Weights of a small GPT-style language model, trained from scratch on English Wikipedia.
Size: 10 layers, 4 heads of 32, vocabulary 731.
Architecture: RMSNorm before each block, no biases in attention or MLP, untied embeddings.
Training: a variant of SOAP for these matrices, 183M tokens, 2793 steps.
Each number is 128 + 32 x the weight over its row's rms, rounded and kept within 0 to 255. Layers, rows and columns count from 0. Numbers have three digits each. The size before them is the row's rms in percent of the matrix's.

# layer 5 MLP up, 512x128, rms 0.17, rows 60-76, columns 0-127
112:157193183132147097135125174140137117139071151172121190155218141151148139094169070142115101102171158121118140168139144094165163073119141118155145108104158122165084133102091077139111108139133171128146192143128110136207121083106127124127119100152106121097124109068142160177053176089152080119097171075136135162072168158114153133124126142122165159089154145103135126135082160124193122135087
100:162113161081136106119064136116099097123143108194105141106102171098153107074148120143149098142144112178065107170094165120188179174114148180137139161139144116142166140065126153113120069123153104133118078139109163077154080176159113182134127131134146129186079102110123053118131192107128163135157120114168117123123108098120179108124129166123122045161139181127163109115114108126148126222093
097:124069089154098089109127101087128140155171102143175158086102125139148116157093116077136153116134114089129099127122158214145164143147112161124176122107123221126098162173131155150098089166093113118095142131154109129105134128081136155111138200098168095070171153128143102159071120091131098153104166105157131140122108158125110180101218193183100170100116154103159163140145133192159164141165
102:084159095161140128096139104181100155135112120209152119165171184139197113143140175117128055135102094128155036100102155104152088151117151193139195101135105105139103144129117073035192145172163120178128146074131132096116128151109105080165205114130148175141171097150155118165159138153135141113118094095151107133085175123132122148108110092143121144150101126105109123150149162117121105123150
102:141154129159001107141185128133078137149144142085174139101075117121154151141130136120066079104107069173184106125093127159150118192173105125121102095142135168087157140153115176113158132106116156112149119115124118124116134130118107121074164164130184198117128149084149164169085173144207085120131105149108123119182089163121131141062171134152139133140092142108111150150142172144152090181138
104:144083171103143129141141147123135122146104142108130126089098128084132132103172075139139103136129154112151167187078112114072162141142080140130115068126121110163087140183141126108114110126127173159089145195206098090183131152166183076144078140147105143072159150144186186126119089135089078109078152120118120122148181119121141124126214102070108128099055121107137207107094125108112107104112
102:104101201083105145100151142190135122090181088091123091164046132165100095110203194141110125111109153163148139088143134148119109115101145121136120072103135087153092109149146139143146079136090144106120093104082093152161116141138095145117116194071158105148111132100137110161123175141111139139049106114174128205155092169119143137137134109148121162112193088188168172070163108127098141105128
102:165095127076141179196085068134110168081137072143141169151064138116084160120142142136094127098142132176163080151176126149146142110131131121153095126101138160137180094150109144135110082115131203121203144084122111130082126153134120131120137096045154138117078130120173136120063122081168104102126138072149149158095045098149141106159161139168159145094188144134135101165084121103113128161157
103:091137103134120096186157148098078110085139063131113138113159176116053096156140051189078095137117085127130093101175097138157113150173136207180097159137129150160063136114141123124137137115116171151113165150127137130141153108112168145100111054162143115092116130106149135089089182080140140145130153109114118058132180167113155091136144208134159168153219132126111116103132132129117122107126
094:128119133149098151183123128175156129190148171117112160134164108074136137154176151098120147065151154167169081090159124099137103097105148095189051143146215153122149114135127093093126095147147162135078149160141102158111141185133123120173067149137172114161108134131184057139178162171129143102083067130127131084138138143087118119099118109084064154138085134131170156152140073137123164169121
102:152180199161081142132105141076132179169153187102186123153080119110167169104177150164110110095133116119158151170107169125099120124130115099139103128097155147130130127157104141136146101102160110129149168167093073179082086099227136119081086115149137130115116109101165075096096121108137130141122173103118142100162120101151115116142120111076105190094150094195122163161149159047127132140054
099:070129130115105133098131108160133148115124139083124116093105128123131157157167088134094161137095098173089170128096154082106146163155157134156209073134066152144110142135100106108133166131158062147134127165134154124117106197151190160176173184047142100074174056152099120115166113147090144103094131163150091122114139123093130148131171111119119073176116142139144075083089074155102108166081
096:146130066137153149125152138141145126155127125144174145099069142115104137122093157111180113141158091135087154127101083112066085091110089092153096110125144126213120145181129092195086138099119107164103200121111131121108110129163141189178101092150152119104120097161162099119151090197148148105104155096134134095135134096167144138183137071148097150110070073099125116100106112055077182114190
109:124156097067139115094161110127110166128084140190152105113117139081194194149123145101131133138117181114076114100142078090197171115106144193131118150116135110127108105134121073136175145120123149160130122124109179134119127060084154133089174171138158160195172144143044124115137173146127117157177134091109095079130122125079113140046061128090111159112142128116118158075143131120087153167113
102:119106112151112082146095153169125147095075128201135078172107109115158158147135162162134101104128149105155148114170144128169183102128094114117046071177115129182091078101141161085126107158155105171106151122093146176106153165171170130155081126099179069149111130109135126139153130089159099176137082149105164073075098102167069169093162179095115163117162148132096088169173138097115137120141
101:116155115124111105134150110115148090139122153148084144173141132156122076171117104168142174112131130141089141088157087103098166151070170142111096060104096102102079139091117163138109162093146175139172112124062165114124082155148129174212046131113159108118089098084050154120173095130098098142035155194128124108128134083106188119126134105124176114149156122135117150114118150124091136107077
092:176147129159111077087116162092145132130132130131119104087151132124085117147207114095087161132043154153096116131104199079138138082106128105136066115149127091099087146130162113116101158087111119094137104109201128094075107062167106083084108140149157155146170120124085131135146166111107096141136145126146089147147150150143109152147107123054210103097063183162093084101132113106160169095111
# layer 5 MLP down (transposed), 512x128, rms 0.148, rows 60-76, columns 0-127
107:102075196171210083147154125139082134143141142154131098121110113152191169127045094175110142155156096101130126077131113101106156132130196130100087150150067153105093118138110178111190175127083164140097130169150118138137117063124095099058132137082147144113061175121141110133076168098118122109155152143145179176096101160120136141154122098151078137153143130146101143119158161152146069116143
096:124121146076161183148183123111124117150141158142099114192125146157107171102100170170149137089151108176154158131120126145174101080139157159141152153116163113106201185131118132149186098149118073094089124066146124128108143161082233134182091179134124161099128119092082146146072134170141152120125123115139163125146054082105125170166078145137100100160110140091125141143128102151106180182091
092:130107119098108101126146088079075091180174080119180144135093101161124147066108115106084128196114080119103152105115108116078111143109097142124128125119116125106159063189144118139087154144163101157154137134086142079074191204079126079130128130078112155151042131162142137152080102111170171082179124118186146153153079099133112153145162139142147140138100143158107088120155151078168103123104
105:122100092126129111110099127064149175171160102137113099192112120133093099124121132190155157090078103161182112135131060180138115141136135119130094151126193139141166065100221136132068185084139147111138148168124109153117117142092143179091133181102138070149109191102147111139102119128183135180088100158082112131133113136164110117083143203166163145185127177162134125096118128140130140162126
106:140118141187139149084159125179185193100153146154137086139130150068139180128104071161199167138116135097171133096144128134104075148104095117100073160113104106109120112105154152183147119115114097116096111116144124146142095112170140094081099156132091079082182148097150057115096143150125119138169106117147137157138121083157125167097119094158123143164132096131065072099157085064143198074179
103:081124156142095135136071096105113170131064115111156098072079087142155100152119136115061143117104122061099072085117061107119175117037086115106094038172104099069106158151132132127140112124147120147095099102134116174084124134180114145147136122073092136171157126129162131168124163115119130158085132165132213145145103090162107134160119144075103153161108150115122090112135110097138122168101
101:115136128131205124143126124176109118094110146088150141148188204089129101157113155102070086102075138121177123102140106138104113132189158143156072175116137071151138131101094157080105125152150027120103116102161113186128148107110113137128089132169126133136137089107140108185133111100049097139167128080098124112133112115120185169101157119115136102079126143105171116185029106114098130130125
100:091110117116151109128092101122074094128121058191089141085133105128135151139064118103131120137155174081084088130146102133125100150154161091095132145090066139105184154111124089168098161103091106138139110222136127102138111094127133108131055110129148116100188119106141147182175095104086160060130082151120114159155086192149150154161145109171141158173178132118126130145137050090096143114088
111:133136136148054119031135125190118134088143132119092115144110195122089161093133055101103121182144135084147138133092121134171145146104092179108114193095095091199184142160128098165102161139162126133093115165110159186136101140096104088108124119156078133105102104060092125144093136124105153172147127086148142159138159090143157071183125122112159104113135078123155115107140125174093168139076
093:169158084164149158122126110133151161097139186166081149134140106138127103135059102105143158129139211140094133142114184152111083116104108128186103160106146117041137121088138096102110168151139103108122114134114089148217159114153079173080072163144156153160139166138098152103122106088183122139135170094102134126117170047133100115106108047094105121175160128091117113097105133101153069125123
095:184144118108117151156159129197174149121173128108132064128140149177140128126171090065149152161121117094127093123131117096162127139172104147158105104138120131133060154160131190131188114106104139091113084154124162147069095105159126127099114165181155079188107090110093137094129075155135169128124107146117166157105114116075076121100106101094154097144118123153156031195137077168101148170175
099:130143142135160110133147106144072116128126155136093118147140134178131157107182165154187216141126131153113128127151138149114094121135175095151175154100098111126156152141066183181110163114130060104098141117130118157130143073103131137075113131140096170113122129087068155094106164109091123134102133098196108115095095203122090142163091078179145136139182139145172046130134082173117070166072
096:192099163122103144121100137102147153112158167113118111194084133072116168143118155119097165186144153092203144094157084108102121147129078140092074149151142158089078147135164046101077066146138093083122107085165139144115113132142142125130094146140149065143094113140128122122129129171159164111076105129059131142148098131087155093103138128083084077119147161195136108157115123206085114159112
112:123140193097130099101120128089068071090122175160083083157139173155127175076147101128143163129102110159106137086114101112089146141188041123151089119134140136125146126218091161134127135095101125137083129098127141104071134095064127138154115174144096121088162084110122059109081048066090100134133135115110129117160126121183112114140064148167144140135156129142160085077121144117141103097124
107:101143135111067108123142093215152126127148166115117139138100140162090044165087098159115111123181093125121113117082156144129104201148108169118101120124097136123121146140084166053181099080138098124190076106125142145125111133127098150125098146087117116106167165129182137110160193140142148103138168095107120101151135142156147111139144190105106154063149147090148031140100128129105058081099
104:097103157163115107148131164113135081148157128070123206098117146191097189108118149153086155109144104111105114173143171141152068103104138094156103150081134142166118069162109164098111088137086079110069140137093169151120201124179094110134139082135108076158133120092087125104147153103128125105133146129144171134074097183117184143105131237167126119115132189147122137147095105096102115143094
095:147144134101160135056070093120116137147137152133141184087157113104174104123199071107184111160140150112090114088130075099154156144100123094132117150130157122130150109074115102087137114076097129175175127121093065114115171054117167135133133178127177130111119127132117145206082105099120139086151092133078115106156132116121161150122057113133144122144157118126092066073111218079105113097131
# layer 5 MLP gate, 512x128, rms 0.179, rows 61-77, columns 0-127
091:101138145159070144127077169113059134166113100074128148085131108202145133170129143117123174134139070155169148192152074113137100144105106145160112074105092142183120125140123112138106134103071126106153076107125150133165170197122121161117174092106105124046132119157148102113142127125141123142083094191162101090167060130153149113118185138129129154112145122100079095148164167116132086050094
094:151134115215138096117167133131122084160069146127067059068108178039136154108138102128144091162120135178131108124147075081174127110157140146131124122105116157148166078100132150113197134071142136107161182078125119055128135102128090086096062081124150070106111058105143124095103109113112117126127127114112107149100145135135135140135132148105147163138132118055089125132131150130061089090107
098:117145139170128137092091116157079121137144102071141164182115102121086141147171107120097191092123093118105105154116126133069123050138112155144119062134138094137080164129109135172134146118148073078189152144154159178151136122089136157135140088165156113113135158142137088112103107068201161003090119156105171148087074116146108156112139100125105089123154115111105100132140110147166090088165
118:115132176078235150157091113103173150118171129111125066092145078132131089106127131173109133071170087086098105126140124125157092074155131174146151121121120176098155127170115095152142137100104153153111139128111077119101147166137081140187151088105099122142073082161093091111149148122056144125146114118097132188121188123181128119174147073145148125163169146090190102139099098108092121106172
098:118189119124144097117058161112080115132122133150134056118124139115132149139186102127139122131058127066119084158084144066139088107073135197127109081109067159112141161117096113130142094120083120142102112184240083122150093112123127149136111134145088142122089137101164135110120113136078138112136095153203080127129093119137151136168131167059097082113085084140113097081155105121108103098119
109:119185117172131117107156139116160127141071153102142173155117180114108158112070171146145110141070086121146109137096166120129110140114106181129089094076125104011096122090095096134097143098144110184121071133113178138136131057120143116128156209145133127096162171097126141101086120113102117179132172121173152135117181125115088135092120129094078142134155105128099104199096127121192166080129
105:139165132135106113119132126113123180154126147112144182156129155093083144096124120141126127134125131148100099221159182127155122149136197109127154136113225140136168133159113164175130113097160162141129178156170130090146055118099174119120135145111086127118148134104131132106103160092128125118154087069144107149164085097057133041128113109119147170171132101093144073104183198138082071186108
102:133093100142096145146110107140155146117086150184127110102110159136143144150143179097099135161137162167108118082104152076106102128107167117080137136098077119086201124105117138113092146109111105113091087086120083131108178155115101118131147143134141171204104114087081117137142047157129147121133125094142141236116140130194074117117178144069092133111075144072142138196083149151084180099125
099:065137154098116153193110102081164108128129058142124136122107103120146103173081167097150093078148130138119104134159115121207080076078120085110119050113104142142178124131106149074139146175133111119141124106182163149125136107173154145156125140193174100155146132120065066103157105123122163158101105122089164101173117105147059147104187124167125106098083128150089175086145137087092158130117
100:091089122103115177135102092180122105135185118103116115102166112129082120151138119100175175131169153139144078097129107131095137162134163132139118154127124090077149159160117147098118099109016099144071122112167126115085162156052111139182176137110130094116099148137103150173108152094133115163156122148178141089126100172140143057137080155132081077184130101147138182112191094168104148189106
093:091154178078073110115124105128139121096135114186091067155144151214166114068130134159165149157181134116184130154135113091183130158109130058110139133127112091140164178121148144089140091161134080116104090128131112200128163169169145147166143181159127090141134104095097119131136094132122054106147109146185104132137086103147148080120157117144104114124170139092151094081125118171072156154202
096:161152149115082134132080143067111123154136075091144156148086152114076168172132044179106099158149166153139188139153137133060109222166094110122118081171103112132083115096128131145138101137119114137073130147158172166190169126187170142129130105186175108090132168144103105123131131110099103153120152149086164087118067127152135105139153133200170127116129081071105155133132144118140108160134
110:145081116141114134098123166091118107165142110189107182089109138152139105088114118115124108147109161138108167195146148114168141079040083208130124148159171106099112131124082127128116180102077124147156109077081108118069114090077136125143121133109082160131112056123101085107116073159110196115118105152095149122130090132054141166058091093132099143101141091141182156115092093135111129109156
095:159131163163112154091090192140149102165092160128137146100156143147140094061079144094119082166096090137186138139078128085133092147133172075091115108078052132104135105140189124108083144150185094093195150132111132083129201167069122104188087174110132117133103126175144164163128142120126132098140126098098162128152110137132108136110164138171099171116135156089128142104102183108154059109165
103:119170131120122132130148133134129102076160119133061083081116170079151125152149117132162147094174149149170156150122148162078110147157154120115120118120090133203158148159120051083058142100116167135126134058092147069091139141157092150131199106123124093150087088121111146097173188122109137123146062092093089074077106117141172175159066143161125133103197131141115129154168149133083142115137
108:149155185151155120092080143072181121112161094095123064195147077118094143125074093155082158125148142163167168136077122109131130099100144173114095093105094174097130154181180149121114200109170118082135113125132143133124146106145121084155173120106117155105189124079164113140122063149147176096104167098094099156123126137165112118101132094106130221070126072137146124122106098143114174127163
092:162122105124060132119142098126117130096057070075148096118123148147190126111104148160105095069101191129149103099073155103072112171147113162195111120156135152125164150139166102132158106102165124075126119070088153119121116097175141165103099125183082130085107101139109138078064194116131110119156147108151191127146122129120166113177107130105160103068158129140142104150140185119054142167098